Part of a small language model's weights.
Size: width 320, 10 heads of 32 (2 for keys and values), vocabulary 16384.
Architecture: RMSNorm before each block, rotary positions, no biases in attention or MLP, embeddings untied during training, normalized queries and keys, attention and MLP in parallel, local attention windows, gated attention, value residuals, hashed n-gram embeddings, an embedding shortcut, learned residual scales, skips across layers, weighted sums over earlier layers, capped logits.
Training: a variant of Muon for these matrices, 8869 steps.
Each number is 128 + 32 x the weight over its row's rms, rounded and kept within 0 to 255. Layers, rows and columns count from 0. Numbers have three digits each. The size before them is the row's rms in percent of the matrix's.

# layer 7 MLP up, 1280x320, rms 0.138, rows 261-427, columns 200-239
098:188148115095138129186125134137162144187089064086132120107128124113156113172132236103170142169116103123116135181125151110
097:112148134114157123088160158105202144140120163145112111193156122178100100186148137036076125094078188177158166119158126120
098:193094065067104127104214084129105190089122164132101140109136072093135112171107132118129137152168178126160117169143072145
105:085102106124149166143178120159141176138094122111093127132141102135124114112118170160186112060175132173134051128116142114
088:157157084221126162113170130070170102121104099119103109142109159136177114189116087150128117092179066101114191144168153186
116:136135082124215114160080149166069132116134112179120093122077151172098162107118084124169117085111165149079119127121108222
093:122141101107111143167139110110186208153126135128146148114159090123137136164120094184169086138117075122146143120178139114
089:106161148113161122064164095133138114103170117120136145152148076134104128134068136141136104122055147147185085132165216065
098:093086123200107176170121137121108129204103135169170166120103155179150111099196164071144139156135095118064094101066104078
102:172129077176104126127148152093093113166149090104180122096110097148150143120158144127138121076170113134109106197109169119
095:073167106122116129111081106117160130154093125110102048140122136178141165148130049090142101148139143102117143137108140083
089:099194187173091096169115161174129060099128135090121171165069158067095162133122097165132141161083139166179117095125103139
097:113103148144118150078118067139131114136122114136094105057135085156151093113163188124154195103204128127169098111103122138
109:122147145085128140140140132126099164101063179113065072131128046150115086132120163128111129127128139107112157114097174085
103:163186095155133184113148180133112154101050196083122103088142147132083112105118203117091097177149100101050142108094154105
102:133144139180146126153092144166113118195089132110153157126164171175170124120169118134166075186124114156082145130096120157
099:154087191135083134137081087114116150158113137117153149048165154118153144106121164124126162134103133099130110103118157117
096:137083150084107090131100071108149210181100101072151153087131111127169179128110127179066087098094131148120080133169168123
094:126119101156104188194059092081118133175146150131147171135173151190076147134111115124095112120103150134119071116120112093
090:162153133174153105139141132110132119149180142080103130140186100076135116126159133139082158103118136171141164132099123136
102:156138104193111098153165146160141179158154165149054099082154125119130112122116193110143128097169196134163117080181078087
131:080153048181163132101117131129073197086150174154120126138062173162169087121132165153041150149109191145103155101103165133
105:153072104098109098147087158165144141129154106094113092123180128140124137191165149124102165122160101131125087072153089130
103:116097103159131159045116089113123151067157088137109119175096160079128126131116126184127118161087102075073153116155126112
095:101124134136144132109102196153103125115126137116116062137138159178104202128094117113140075139109112110144080118129116145
083:118187138115106143165150118155176114124127184115126153156147106139170077115120199093119139122155084166102171132175178186
100:125151142077131151117126103098087165163050115108162089138178117098159139115095084163174124105141121164154119165132111159
104:152114146125150076130109182120182127125110103128098114177159116140121096111150092179183176179151138156193172097085128120
093:076128095110108156119128174152075115113110108169142149077094129096143131078146144108121142189083134089062142121078101179
096:125130159108137139086107113125124152131063099163129192088120142165105169109139143099149135114085141117099085105145132156
098:127127142118205155150073168110086172136131146108091077168124079183111107177104158107115135137108077180121150107098128158
100:096119089106178126071067086109152154132126127113124109115097123102134106143151115136137172079125123168151122129176102136
100:130137115103162143140165166181120099101138139118116095125085129169089102156169128102102125152123092127103145111125119136
099:101073151130143167159085169052120119127102154126121147082108103127160175112142132083126137163064112179205174124157089109
105:130141128166152144092117105039183151068154096121106093094140136135178121141157191152135135119150140146124109117096104186
098:104103087105164091135112167097164174165146165113103156198149155132148080135129131104092115114098101138107177164085110144
097:112038117136109145128121061169123163090133132076103150162100099121147149091102159180109109127126108175121143126106107179
106:100159073084113130136132143134111127151089094131141081107098149058134144171185145072156141100059100106155087096082055116
108:140158064160102157145098076115172117166093155169167170171157162159146161156149135125188117145065115120096134107099096149
100:083152172151128132087094139133170158099117134202071108123173100108036152167088125069113172144142141090105154122154153092
107:138143176079121145102089142109152166133126102191098090134131122153140146136138112114147171157076183127140094064077137102
098:140135173199123108125187081142125144083175115097204182161145118109170154178126158087163113153110148178125099140154214144
096:176069116113144169143153104144111135072184172087112120159141092145155133126109125106123127126104134073108085117090178097
104:097084140119136065110099141075149133075130127027146150123150140144142131091110130169130116183128114168143101132145101101
105:132151077188097177101145126093159112091143067127158083179105157067101102102119147112166163114152136103145056129087074154
100:213175179142123118135131124091114173167135115212146093135186146128170098116150099187116168124120130114085080146149201169
103:145161113125165134145171127120073100119115088105201122130145113174129102148111145104168099210165074175070103090083073118
109:086071178095143044139104117073094193131148102130112096158143050116209121076143099121189115126155163109156141138164151153
091:093183127073089126092107139126097121114138093165116166058168103149170095126113109117161193130138163101139154127169144107
090:172103137142188143172141191091154146128148141119120134159132122160134058133170083116115111121115145133147152130074135090
097:180173125164181101168101124132142166139103168189091114179149131090146066169119080150104133127142150109144106136131146087
104:106136093117110091116126144153176185109124118098127128178171129115118081085112090140135074127147072114145090129167078160
112:146177089165102191142152120117163181148091167107132146147152088106104141129103159020111132133097170130172147092165117108
097:153172145126109158146174103093162130121125192174169098134068120116124137112166125132125182147119113132075063113089144099
103:176137101169155170099107157132131127148164122093121121126120146127128139123168162161113163115122102162160126144154119172
094:098094151129129139097142167084137113208201122122110178130174128103150159170147165151207127164085156137146139115158106106
091:106098113102091108123057143121131133125134161130086151136120146122209150084098152157133181139114099142107070162164142112
104:101131168166109156115129121068119182108147132140135070088136116126179142104136143076149157129144167143137122111166128096
101:107095176131129074099109172110140096147170104146132139174154095102120151154119139131150129178124088128126097145118139151
090:150080105175157160132161113152127118178086107168157088179145148173056172121119148173149144092126087121127143143109102131
093:174075184136086168170101163165141128166081114116125112106122173131109131150073137135125060122091181113121113041119081173
104:178149107093128104133104070180105170128188156176139124110112142160168098120182122127155162100118098158114148103103149109
112:090077164112110142149097118106099185180118062081163126124138118140122182096101169086139100120076132158173142155131181142
110:120113066123126124130135097094100136113113121149114138145163095165095124136162168170120110151148175152100184106092119131
113:126065118109139145141154135135142112168120142149158119119129133106160150119124158122036137076131201116122095117093175119
093:082106106093075186111085176160122087130119133178148064217091172126177130120085090103161148149102157155134143127148175141
094:109119092170152108148118108142095105163138102151132190202082124190155143135168163149136126159153141092142140104088113146
111:109123154134106116152134122136150131119143134134158127126159168175171106077137126156090131086100150091198163105082118143
089:112080070168182080158130129171155124147175112134107082132126122136191139123174149120129116111169102123109146131098161155
094:095059107220086148103134152143162097128200098106159120176067134148115162112134081115121099171184030133099111152047092067
096:139091102121107131173093181092142181126087152100115125078129205135110096042131068133082120142128138150092115088153107100
114:140098153131121105122149118096098141180052119138090120081123109111108117100128183167153141101094119143122091101122152181
100:139196161115138138093175168148105111181120115128112139069115116086141118135144097089139143129156123135151165136127127147
096:130150161080146144134182122095161149115159134104156101149161129143203150158121118136180129132162190103084124141108145122
115:113079157130175160127117101145105137189128164145138155129186118122129042117166166159102113139097168097076151098140070163
106:156133120164205143117095112126140148191196093072137188111184143156125142181127146115105144119104210171082080122139106104
104:111107137088146096180103129144127117174172165128089103117175096140112100168128139103137152160149132160165144094111153130
096:128075094140147138141178073133123191159109140164105143141137101125091120064099117108174117153167078107186109139166062131
104:111096191091205135113072117135072123066084207134146153141158136130142172106177163111106118182107124159125105140169110160
099:134102121144127142120112148151135107129146157113158138170150097074224072148158025137096151142106167188095108136115152198
110:078052167125114145110105144132178143111083092108140177111094142099148119151123174104122126165168147087157140091126175123
108:103166117166154094100123163141161116080157095127112213097119089134119157138133058169135134161115140168157133137128100130
092:112093133158177105123108115098118175131090154150156139108100173166118173109158116153112162163099135081169129141082134174
097:118117133083130130216106118156163155148110105069145157117131152092086132125119125169136165108141137138143099102135088140
121:092158189165121145090129148161095073040082145141113140129135074169157166089174157142103118123126081090114162105161169110
104:119170097094140062142107150124148165167173149127143120116143072123102060077116135081146137138120119110131114139114081131
099:152094091179158133192147168141121136091119131118111104202158159098095143124167123148173081177133119128084138127130130137
121:091115126144130139151155146087124159166115091115114127092105104129120109084143131131066094118097151115126166132136083087
100:170130135150145136139101105154096150142115171170106095076152101110071091136152146138151086153103166153060072168121102168
099:132171143137037128097123133142090120099106125115161153115150179140123104214151185106147129154141147172175119187109119143
110:132112083119112082104136119085135064132108153110122142191184105163123169117155120148066103157184157096150179120119123083
112:107106151116170147112132060135184119097120156111167090151150120145126140126157192154106155109134123096185085101152069121
084:152086147146116128180119147115141120152123063121142095108119135137180097167167106091186151148167170101145134182152167109
096:163171127148150140078145076115137168091097082131106154169130075077135121148102158145143090097143171083197122159140180108
098:173079162166065170030086120193115126123093112179119139187116117192119145148184176155087112162095115098150091113069170156
101:125147138193122065184149215115050119080164133111154130149153139077110055144135114144149122153110136089150103076120146087
101:174171144116112128101165125164165115167084131127111175177123136101094158152140126104090088114175165146157143107167152151
096:082156170097083124089121091136119046084104115092149124134148167119159161156134134123183105117105070121177075110082155096
101:179120156132114119139120135147173101067126090052185125090191164131143098116110158081116138105124129175116150156148097118
097:124127144160176172110108153155120123148094080092208150169117118144094101128164150159201142178123148103088081148143147157
097:145125086175041115100141104143097112163129107095104110084118151178141116142162147123105113127143164116168129155116173076
100:149150083156121092100130103107124134154127127086134137108136183065126119126116128103155149119138109183162129140172188098
100:146131113171115138156105117191159125160170148123139143131161199157137108083163191157091154138137102133100106097151133136
091:113088106148132213114114127185118171171097115148072121101148096116139084100121196177094122107128171145115108124096150157
101:159088101186151172178089086226109109139060125132139147120157138138171116104147183115188162104163110104137102126097116145
103:170117135200142095128191130131190101138174216162136094115140137156134119167178153086145103167099190145119132111125143141
095:173072137149112076128182147138182092110095096086140126141167152127180104158133122122081130108089124149133105105174105139
107:105079113070128111162155184116121067092134128095092190130085152148102128083176116128138167157127137135139131134100204164
116:176095144128149126131102101153123143099176071101098136147166132076165205125135131131091092120103181077148104093182107124
096:125130119147137102108113125106095111127161115063109080140171126029125117128118109130190106118125144105093116083158144154
109:157141096155133154083093146121096202145155099151153151078150122107128154136095163108114169069113094169092133141093114100
100:137120081074183131059167088089121170128087104128142153159180177097166130123115070162147146184081141133097144147132159098
092:146084172063135135117122147139106159134148114115088106155105092152071146109073207157103118099098125068150074122116106137
102:116117117143066098136126115086125126110143101157098152171127111106146114139117194212105108109055138095114138154125144127
102:118131116154139173127114132162120202000148139136103128154103156068152096121110114084090161119106132082129099118108163093
087:120099167208115137105170097078128150152100120120125201134188168106140125181145143151135031127096139127144121137134135102
090:102104061049082121141119154109147157064180113115135141118148067144142123075118155111136117139122126088142115123163102143
103:211146111148116100138159136121203148098164114131109142165120099089120092170097075149100112150106052160162140165063092134
111:166169086136134173126118137133166172114133201129073102121123124097161113164163237181090117106124080182095104040062134144
097:136105095110107126124104170119109137099136128116097133180099171158087138114170120154158096127099158149137137121153098130
107:112132133117143101141173148109143102089137177109135115146096084153163163063131136076164110101102141130156168111060104147
094:115101170142097171104075143163105105141068125112085114136157137071118164136203160150138116129110133102146142097122134093
106:153099116136086120127106161149118119134100163175113177122124141108175128114140159122106163104099127156136117105103065175
101:058125138159096140118083097097131116080140133121142114111100065123154143202098127161086161143147099166128142136164143133
107:108122114081098124113133102159124156115150102164093049100114084037172109148111100178131180047160048105122196146164148155
098:134161142113176149143156101116103126070137090099115175145099091172167139099174141110157151157148192101124105095114132135
099:216094116110145098173120187159096082054109124215127174175133125160086093133149125119177176134101083134183172124097147149
093:136128123095117141107149174114144107160140051187081119102124125168130114174099148117189166120092202163096128093045112121
098:113141123155118149227145117128186138130050155088120177105095135046106113111189080118113146143139099100099099147134088122
088:144154149094156096104122122117110109084125151101116138147104091144153135124135187144162091130168159160166129091106145142
094:107064127127110116121164085084104125098058132090091204243115170123113145119126163105220144123127174134116124132095167097
099:116110093201154149159087172102096101137060149116116129129134098088087121120114173150137097135113113159178135112173113174
098:105116092164119136106185059136114166115108122155149124127173131176170159181122131085109114127118161136110065164071115107
086:171118113192133175131188105160111179112109122140144192142070185091083118157088146165177105122071127075081148128140078097
107:094119096128096123150163156125158128151177120159096132235179169077158138171133167091185105093106086165130152121133097127
095:146126202100124090109147171153120100131144120092118145138136108133160113119164137096130107108118116158149085080194163081
098:119154184134081119142137165136144145119111070142162168166157122067091096173106085129092178112184135131118081123150201074
102:170130164145057150155153088086125146093180151146130131119090152148166089153065177122121175101097110151081174083074144177
091:145162144120037120116132078181135090113118170095084150178098140132140151148128126113139199066124135108174114117116193124
096:109110124132144152073104153107151109097139133143127138137156091162143131094154114114154062066144184105118156080150183161
113:121122118078112160100144089128137111185108128199141127117108153058117081151085154133173106144082174146117110118141132059
100:115171134101062094147117071144158169148098061173126127140186076140112122138189123201188127150122145101100136174103138146
102:101097151113113145120121115118112078099142128115160151126100093151116144128150180152107174112134189130097178100111122137
094:151143141137149134207125134156161151204128102112075076128090146052122131127081129132114120093148174100079100111080135100
098:133091112180096178145114117160093050142150151158119192149183152132158141107185144160135118135154142108124188134149140140
100:148160128169137140125130055106132101150145189115128143114115121117148208144118125153135033133093121106138123101132167100
100:125109132161139189123144097077094116193111112105100113126128140107126106144110092175106110090127182154151082148106108209
102:107115140116176147184164170083220092131140116096093088090109139134120109168227124137099124172178026150102115168138156164
094:116165135127108131152126162105079144149175135171160121190139163143057095138118113144146156128128126085085130119245126096
112:146173138174123086154186178147117171109079218125158116139142092134070125124050068050097131121180108116139071104152117130
119:064107124145141110127176122148147170141108164121128152141139139120133129137133124067125139184139134141141103123139164121
098:066095145142113122158132151094091079045107095126106154108116166141065114127040054140164136115149142178101091146113118105
107:144152132162169109129116175156148156106183137123198214201095114097128181094139129171135111168082148126135108155139147096
099:201119190080135177147167158152178139125085074148079116088095144107131103150139164143177150142166123140157100105113124145
117:136134098144111108150157164174153151099159075177165094184132138191151137085135126155177113071200092185116094129105153156
109:088083066144149086188155153127110167146145163131088120131194183091100137166118126134110112092150123117088090160104083126
088:142105205193084155146158181089122145157123109165128113105194111132158140134120114145119105158165097112116137106111133190
096:088124166139106103165093122142141105135145124168089142088113126120160086134153177128100107153090124140125121119152105108
112:119142116157115099103137156131123118121134121131101108162150053097144165097140151083171062171107125115113138141167078145
110:122130167112130166151085171139136096149103151100104179151160150107078131108132147168120166128140099125096102111114137087
096:119191125160095107149094148068072126094155156145130190116139089111168068161071088114113138133075157150152083115056168151
087:076085157119111138145136154101113129099075187128147152075167130106088119161128139121172195127143169074142180106141116064
094:131119084082151117170143198110099133163104117143127077180100160146109178098081153100091151125114100115091110061136147100
106:090156112143139125153133124139142155131124135062124127166065130176095162172131155167103143090138139110096091147059127180
108:080125097134078109163138081111116132094119114150142119072149130128105082131154166123098097143104110189097064141051071105
097:073073086107077093137105151142087173147059133130111118050104122128191060124170125150136096125153080135117144157105136103
089:157156143092099072174147106171178121152055090131110148136192150114104163178105141120126116157154132153138129144123108076
# layer 7 MLP down (transposed), 1280x320, rms 0.069, rows 261-427, columns 200-239
099:155112097146113167157143109111088114073203123146127137122141131107165113137119165105119112138078126124100117215092151130
102:141134158146112122141161076120167169131093157151122107153157126164163109120118121110111148133085131110109116181171132180
101:139116136122068176160154078155140127102097106180135139191144137130132175117107114094137169153174095154105160139081138147
108:088088129119127149202153140110140100137155095094139141111094144088134180159111096134154130096121141121125081139064102120
087:086105102155130116144089127073137151114077150091132154131029090147090135122059127119116099105130093139118085185107140081
109:151122142137175121104144138153128184150093109141139183101092128154184105142107168140161183154114041081132078141196118091
093:123134121105138074061122081099061084140131115144113123097140146047146140153124111117111104141180077154108095106089140130
100:147108058119142097138110147105187094140073119148141104182126117091102120157096131129171141138139129095110175131075151117
100:179161148151128172093145068079135103169140155150140083205155131120158122101089139195103154100109136137118191149111152163
100:140133115072140096062147134113098143105102147126090092120165146110157128144125170139070102103092167119156130124133132121
100:191089114134182176135128144123096114142105122139131116132082101112095150099166118133154205184150084136134171151110153141
089:112151117077095145084086068210163073087133103111187160079094129096153176108132138159182116143129127079061104126054153110
101:092168123090112155171117076163165081050133138088156141094109125150165151144107051098134149089080114094166119175053104156
102:143111173148098124133099140176103155147078053095141125206125142124127180177165138133153162115087064098113138152024187048
101:149094124122149132091167145115137048165161103103112117095078164126159133137106129201134139112078105106111068098159149167
099:134112113114064072169176151089194059124074104102129120160175167194125074145099130186164169151109143077133124100098128134
099:122097067184159183137155131187193150169147145175144107143152144105148172125159115113103149092091071180078106161153128106
094:148112150129187118153153126101121124147106112142118155142082084140100142144064155152079125088113152102114103073111158169
100:155063123126077129138112102124103061085123031108136130051089087181142175160087110173158170136162068186137133150157108135
091:166059136181143084164125085109142099057104102161174135134142084121115180168108131107173124131082085179089107106089136128
103:135111114112084029202157156148213101155104125158116133080140151163198127117151114066111054171077145132186191049078124090
113:123114131130101101111064205129092117141139153141128143164096147108114093145146116116120203099120102163121108124131230094
100:137169123149163120078167132079140128107099078126184104197147109101166142144130087131120142112125109132167144167145065118
097:129118182127121100082131125093099071105217133137161168172188095148088086104066126108107112186146102089150145202150115133
099:111156146135078113207151193114143138159131165159091083055124137136133089121121112109107108093121093137115132126109084103
091:136130113147133058132152114098122111156097132126146137134159121149154179138091178160122149147091133144124177150139149139
096:158106148202154098075123084174168142158099133148162122106147152111121131082128119101177176142153095176161155114124185103
102:045189066095092109114161122173139043120162120136108147109126114145127184123117129181164151144079131154160133101111167061
101:100151088160200122141097101124170114084134105120117082174153136141120128163096107145123092128088165116113093058174179114
098:138123155157126154143152109129124124101118177172179129084182122052156072200063103165153200140124119105164145185151161156
096:139135100138069064108107140100106185224130141153065116134101128110100119136095109102121165165090154167075131148091173114
101:133104153143160159062115123151115102170209083059164161135051174084102163104127170127147160078094048072143152103112098138
101:121142068192142154137142123124069147128107134108122128105085144137096107144105189202124104123102136150129170132101171116
101:148157154183082132128164144202132059156127085119126143175113115111153157123119104177109080151144135163160126134077144097
106:130120111122191113125134114162160140086090092097093097132096178102108128228114114131129078129113128131120136054146162172
104:092166101101193145154104062118133164114123116132158171107152126187128081099140115145145153148054129169138149077176086164
101:095088067115155132113067115120131132121137129096111099094128151131127135147118199150069078074116127112129084082142200110
103:155108078153125144107136062133137139119118140129194142162158140120077152119123181081105108189149097083187150129096150104
105:134101177126153095147138126100166108169135157095153098144137099140169076125126138147090145082108133165128097166141066136
105:102103108109110145107144109146171075106076225160121119148090152117198110163066117143123087126097127096131134096078070194
105:115108086145112195104074072150153125133157125172111094107147150152181138097144101137076148122091112143077095105175101121
096:150166068157106168096136170080178139137182088161143158086159151115065154161158052157088090170136140141147099128104146121
099:146119061141130177083129190110043131150125116106196121103090116131099134092109126073111115128088101070121118132114191130
102:044166141174161091145090113130126081143097105068099133101110159111074154176108091210155151138079124135171148116172149098
102:159101122182136079155122139134154112141097161146097140142145151172155117202126120077129121135105208170087117120085151077
097:190134140165113149128117069142116142116151123073163146102107116114104158096167198070165124099148117133133151146098167113
101:114114144136087131110080136110072142202128109083194127104122136087210071117180106128131150103099140151085110134111083119
096:104114142131143093101121138202117159157110105142140146166115146109149215090109160166185130093139127128159142160169112084
093:212119113119110097137072080152138077135105125112127104141128129108121107073106104090188158137140092132137111175169087180
097:140068104113147109082109179131163147041096092095126160119178174082077176147132139097114156148113144124124163055215182094
097:064110129142142111142116106129125146143122138081113143187134139157087130061099149077218115120102155115119130098136082102
103:116129144149127163099127111094132111126090077125122089116073145131131119096123151136162138082100191124112139108176159171
107:116101082108103071099119152174174122149156061095086134166129077138163124172100163128090170180082059074160132143099115070
102:116154071110089121065140085119115111108110104132071090104181139090161175098076104146103180122175159194147146128131085118
102:110138136137125095121082181144168081170133107192113113140096158110136112156084096142158170097150095090094113077165170122
094:174046103140133154076196160167099119134188143137123184173157130128135089126063141157105146104115139130145091105083215106
096:116146110147173136163103104120097105140089109050173131126091115121116145170094130141094123175136144146077173092096134108
099:091173151167185112170159138165131119091099075160107097148117049142142178185096152107086094114101149124165087125182054119
101:124108109136114155094067160108179093127137186136154126124158137140135150199177132136110147179101187121157151106190152137
093:147135162145091175155133147153115111114117128092130115153158108121116190124112087097146132121138140149161078183154135105
098:157169099115138097142087160146167116037115137176151171167135055168079074125126092104158116127137155152101116126134151102
099:101195157090108178132133127133100179168148138126110093159101161143139107111141121060184076114136081170169170197117033150
106:114166144122112157146096118148066096115171086098147121139092073161121125145171067134100119172129170119161142141117074119
104:117122134148130090141090126095131167107115148134103152077117169072146052113162153153166166162200146174079115086166130162
103:197086156106149150165101101164097146153133101139127147090111199144162112149107141134023183130136217127110158122107136129
093:177124130168094126147179139104155086122117110142091172158074142120118044158100166108182143111149131153156120085108177158
100:121153204154122143175061154165113134180091158161127073146070107140085123098130117154128149127108140122093118150161122142
109:094130125133133081095102143154105168112131115136128068091133128188166112130089085121166110125118142153137205171207085090
094:081117114099072153177139100132134142114119137113095133120118093185138153106119147142171106108060194143063108108172149128
100:169114115064156207105151119131129104138132139121075118128091139116067160138089136125156129068058094123111147121152148151
099:144152132111148138143192111144128100125159178120158076171108098092163140133095108093151132162158139105079181145107144142
105:151121125134131100176127136119133147139060075132165130114108124122081134109134140149098096124096101160111104095190091072
095:101171125121140162115172128129109108202144139105139145072109150086171132166116028133175096123167069130120099139184078091
096:129077125074121124118196159161114084128128110129110141112107103122125112176100070087128096086112193136140108123052131144
102:074175145107118104129150091085123160120088152125162157138074121139163106149172105149124077169139139119106170191111123165
110:097155162146110168109099173106172142158152067131154121116129142166179101110111079154102171169188148121099079099130095160
103:101115150111186110165140074112101135098164078122117102137150090144175115064131160158079141110147070173121110134160169114
101:152138142104128210122084188148140129130154112110151138156143111093099152111108079123162136181094186102131120084121078093
106:127106178151096144120148149185110138139143126134134124160131068117087096125147088083091186174154133100149157186125140131
100:177087132147052090154116137154196135165082097114145122142138178093112127114165110098127124120064108113083177127144148152
104:148102077122115125134134161133130118153101136129091124126176098163100112123094038181195112143125127107085189166185110132
101:148088127080168116143106136107153164209180068137161131142106119131149166155113154090149061119140071095155083164100117103
096:121140107088109155181158127153140123151147100137176156136112159091100182187139089111089134112141109101111128158164040068
097:147091173109123128112140113118169178118099152098116066083144089132134123159087144124178137100114132143112074117189119181
108:118174140100113147142090087110144059169140089197121215113140095104189118121165127107115169120090120129111085145136149148
106:117085178153127206146114139095117121121111203121148102107163118074119124074130127146116109151091149112167110117180145102
102:140117116148095100090132027131140126117142123081157067094140092142142144100168063116139085134085062184170128150104104058
119:117134128115139171090105145137119140125140075145103083170075104152122173133092158102154114072129190110116156078154137147
096:157160116136128127105141116094178158140180141065125121096074071087128136202094137080101142152102116167111107115136098173
094:158131117118130145100069121161092167128163149144109157110140047154117100141128106208102081133153163150095132165132123192
105:150172091174117118158082175129127116152159140025172092148133067123139095081127155092114143198147121051112118101126104105
107:104131105127174156122105195113155088153099116147168124162143129119128144128140108134128194112121151142131129189119166110
090:100117095137180129112151108147081116134141164132140096123128080153168074176124177122109165151137193103140131089154175113
099:121138154103116146160062126178131145152123045127082139177142112113151145126099141131098146150134085169167128153101146127
104:142145141146101140126175138139102034097110099128149113105187136151089170137139111100185202110191120117162173215171113103
100:186118129125084084062069143131097156135138183105184129107130145133146124118073103119078127127119082163062124137127115144
102:133127112108105139132072144129148108131155137120113177123150108093152137132104092140118122202146107145160142145085137129
094:148087127148161122157110160154132136147116181140039135151158137082106145088155158168133195137102147127146183115115066113
095:162126115102096104159089171157141103177180094069173104165136100128135039134156074122069153118125101149128116111143128157
102:126150158157116088140134162082122105117167142138136075107060126169130146167155163150110104148061156128177099177141094145
092:173127179115152150126127175121152068077171096124137144092099127115062139097077144125154112103109162057135155122160094078
103:120119154146187177152038099132080123153134144140087130133108162083093166102136171086126117150131129044132153098161144208
100:116159113092097138122102180178095118162120127116183103150158106156160133114075096150170168161167128148100092118157144120
097:162116110099106139184135128129113103078183123161172134137162142136107129093125120113132118145113147121174108121150079111
096:139125136101090118107090099154150122168103172170124112182118100153197128141082037135160129097050075141174143101111088134
099:147143088137146038160119127082150132148134115113161105137095109217089153117138072069113084102154145131139131135122072110
101:122106179138129029140148102108172129179127100148095098129065081054141103182162116138109127140120071161137123157179114160
100:104118172164073122234111134157130058162146165087111062108120106161119166149178154131093088138158123157118152111139160088
110:149126116109103206142170154188126169153158127096186162111110102168125134089128100152119110167137119105104099161150123059
105:114172111124144148085111156075077070142140175102137182089116140164118105084103112129067174204168109113128108121107108103
100:116140175165126204122054093142108094113159122178092139165137082117154102127136143133114118103178063171117094137095161091
100:160130151174192125085101083086105138122122151161148118151109119099144219113139117119114144175112125148136150134095118090
100:161142162152100151072116034139081110117137113139139077096132129080132138156109127085127115114075156126071097131141089108
100:179168116105156139157109116153153124120116089121062164080127149083102170175132173165147094136088099075147145133128153126
100:121150109120126144094072115107162127136133181125103103138110071091129139064111162107151144144128103156138139105114145147
091:134115109123183086105093147132107163152040106149129111170154171181120129167154100115166123124138142154134117132066143177
100:093141180104137148142190083123169094187173134110131060126153105077068092091125164148165128147146112121091170087097182156
099:132167128125148150098075121146126149139150155144098167124139147143194154153142075151104166175116085146178099129093154166
103:086065098156129180127084093135100165148169131139148108157099140173125067128153152129152139115170041130125119120159060136
093:129170140104063105124188125109102139113154127149111105110142165144145150138157127083113103163185165094138129191098157111
102:092148168090137111133103162123103056135119139159090105111142124125127132099132164059104131065110074157109104119142201132
100:147152084120170094135129130112036165138143121134143053161077099148081132132064135118114082117163092140135130140198046145
104:124050103166085098096136167178132142134117082140138115136099131138060132127102146145139112067078112122097132095140091128
100:116101136116150104141130097150149113123106113140130155132085109181177184124171120194081113137150082186148133172111146096
098:082152113085103105122122104113122115131114142081128122116152140109123156177165096147098130131128195067096191105104099089
100:136093131165168143166138142143123119200117161194109115098122129088124144119157111135121140138154133160083122090095177088
100:116121131085103083088117126152151053140185129145126130103126143088139085120157079096085113141108161113086141096118145103
094:125097155075097124118097134150119122138154187131138114089121144146169127100161122124117173215127161093144129081125133103
100:114119171203128134115060103141083125121056150080075119149096156157090123127116105104161167156174128169106155194143136116
100:097145100175142088091121097090111130104084149103077154046126181137166154132126106116095152192172118109170153139123168121
098:106157149119153115152179095155150183186122133167124157136122085085095154219122099091162132133141108144124127163141075143
104:125173161155128142173046112101126114150088125096115125080084102121151129095111140188123088123080131138108151145146110110
103:162134091174110121129093157139117104160113109067127160103126156160120131145068163070073104114092093166147114150095135136
089:119068111125154133099171172141147096143166144084128172157045086096096169149074107070144139109078125090076117142075136123
099:183172197115119113121104127131130103147106165199072109194169133148139166188132097114160133063118171128118169124160133106
096:120143103103166168098155117138206153083159081131111129108125153120127116148122181075105132112102174167188124097126193071
095:141148111166096124163066085174078146136126152157096104086163080088113147139180126122121056091124063142128149124110134124
101:083147130091093145089118098090142138165127153095193136106092130172124098132130089073135184115099121078164120156114094139
099:074168141142200157070194175139144163108045091160145101125217066154118083138133129146111120183163121124070097088155104120
101:139099127133071096087095198218156177094113122152152208123166100143158194096109134092127142154127119159116122140150137119
108:140146106127175112116080150100146103137113163096173158089129089165122141086128083097119141098106091145188143101140145104
101:121153134105106120108053139178134115180142170123177071141112169183117134108071138139140115074136136049192167102129112112
110:143114113124168116117098126150125108096135149137109190161138137131151106138122179098108158169145179158133054193087163152
100:105120145098158125089160132126154066132159155084077189103096108154116130118168126127114163101116142139030105155145143148
098:195103152125115087102104148149063099149152099148071175154122136095182177148148131130145151114106138125146137126088108103
098:130168202195170172131125147103161175116167128160125086131122114150146098122065097112133120144108109186138184150118107135
105:128113086140115136109126083116122133090089154168156076158141199120126199170086125115130058158068120185113119095151147126
106:166097097147117130096103177119123129116125151142157171079108138095171105143069144178212103139124162083196172105078179138
094:155162102083151133070103166176181110069150130086127153102108114144172128139136143108115111114154100126166186151110127120
098:094150133135111077168076141141160119117121063120124132127147155116136054166171145133148116122159127146104197101088075105
115:140140125189091115097121137167116145098145036118127052099135152107136164103104142101104156111160097151125136183133155127
099:107170127122065135127132131105145137133095121095103127125170106108106157077097165157109043127169164114131121199152177104
097:105158134084108082125116167162144142124100172170110114163156144128139166181105114103148111146190163120152129095113066107
100:109130123111178148129016067136107089097124135147146120101126113114100221134091113144184164131177081123147117140103177094
104:091153087115096131137153185121128080118097127134150140218138108181154182128166084094135122145117151100153104103175126086
106:150138173158114146117042060126112123097166128092076152088123103131078080146155147158131150138129076151126105171143100126
090:101104112110201142147113109114096161094134122198096136158121136157114155177116222229107218118163159136131099137154155118
098:131123079129145122138130089110092145120078160127134152093154098114135133140156107162141121109089097128131069155192097108
102:142167180219118160129031154155139114100154110203102072139115140102131162091160132133119139091085163083110157117164126108
102:171068151118086102070119143119124176132113125119084158128142105066089095112132131130103120107114149117141153107106152100
097:120107130068134115165179135087160098144122133144151120164124100157184111099087135073122103188127098127118119129094086110
091:074193117155172161180128078096165141146161167111098140145170140098113188136143198136094145168139101093063142118160173171
093:125123126118174070124140085121107085145128116103112099165090145141128142083130118129150100186150107116046154150137155138
100:098118131190158109158148145116163109149081102135186135152131125166131142125191121151132161171133129156075102137128154150
106:131097142153129115158101143211172116138130157112113119127086128102100173116157189138094074110102119169126155173122108168
103:099186171133123126056152167119159104120132093189090137207082123100085159143091132102143116038066134138121123102103114173
087:158144106174157141159188175144130160074129128184128152158113111169108130165063111164127158079132113189165126103091079176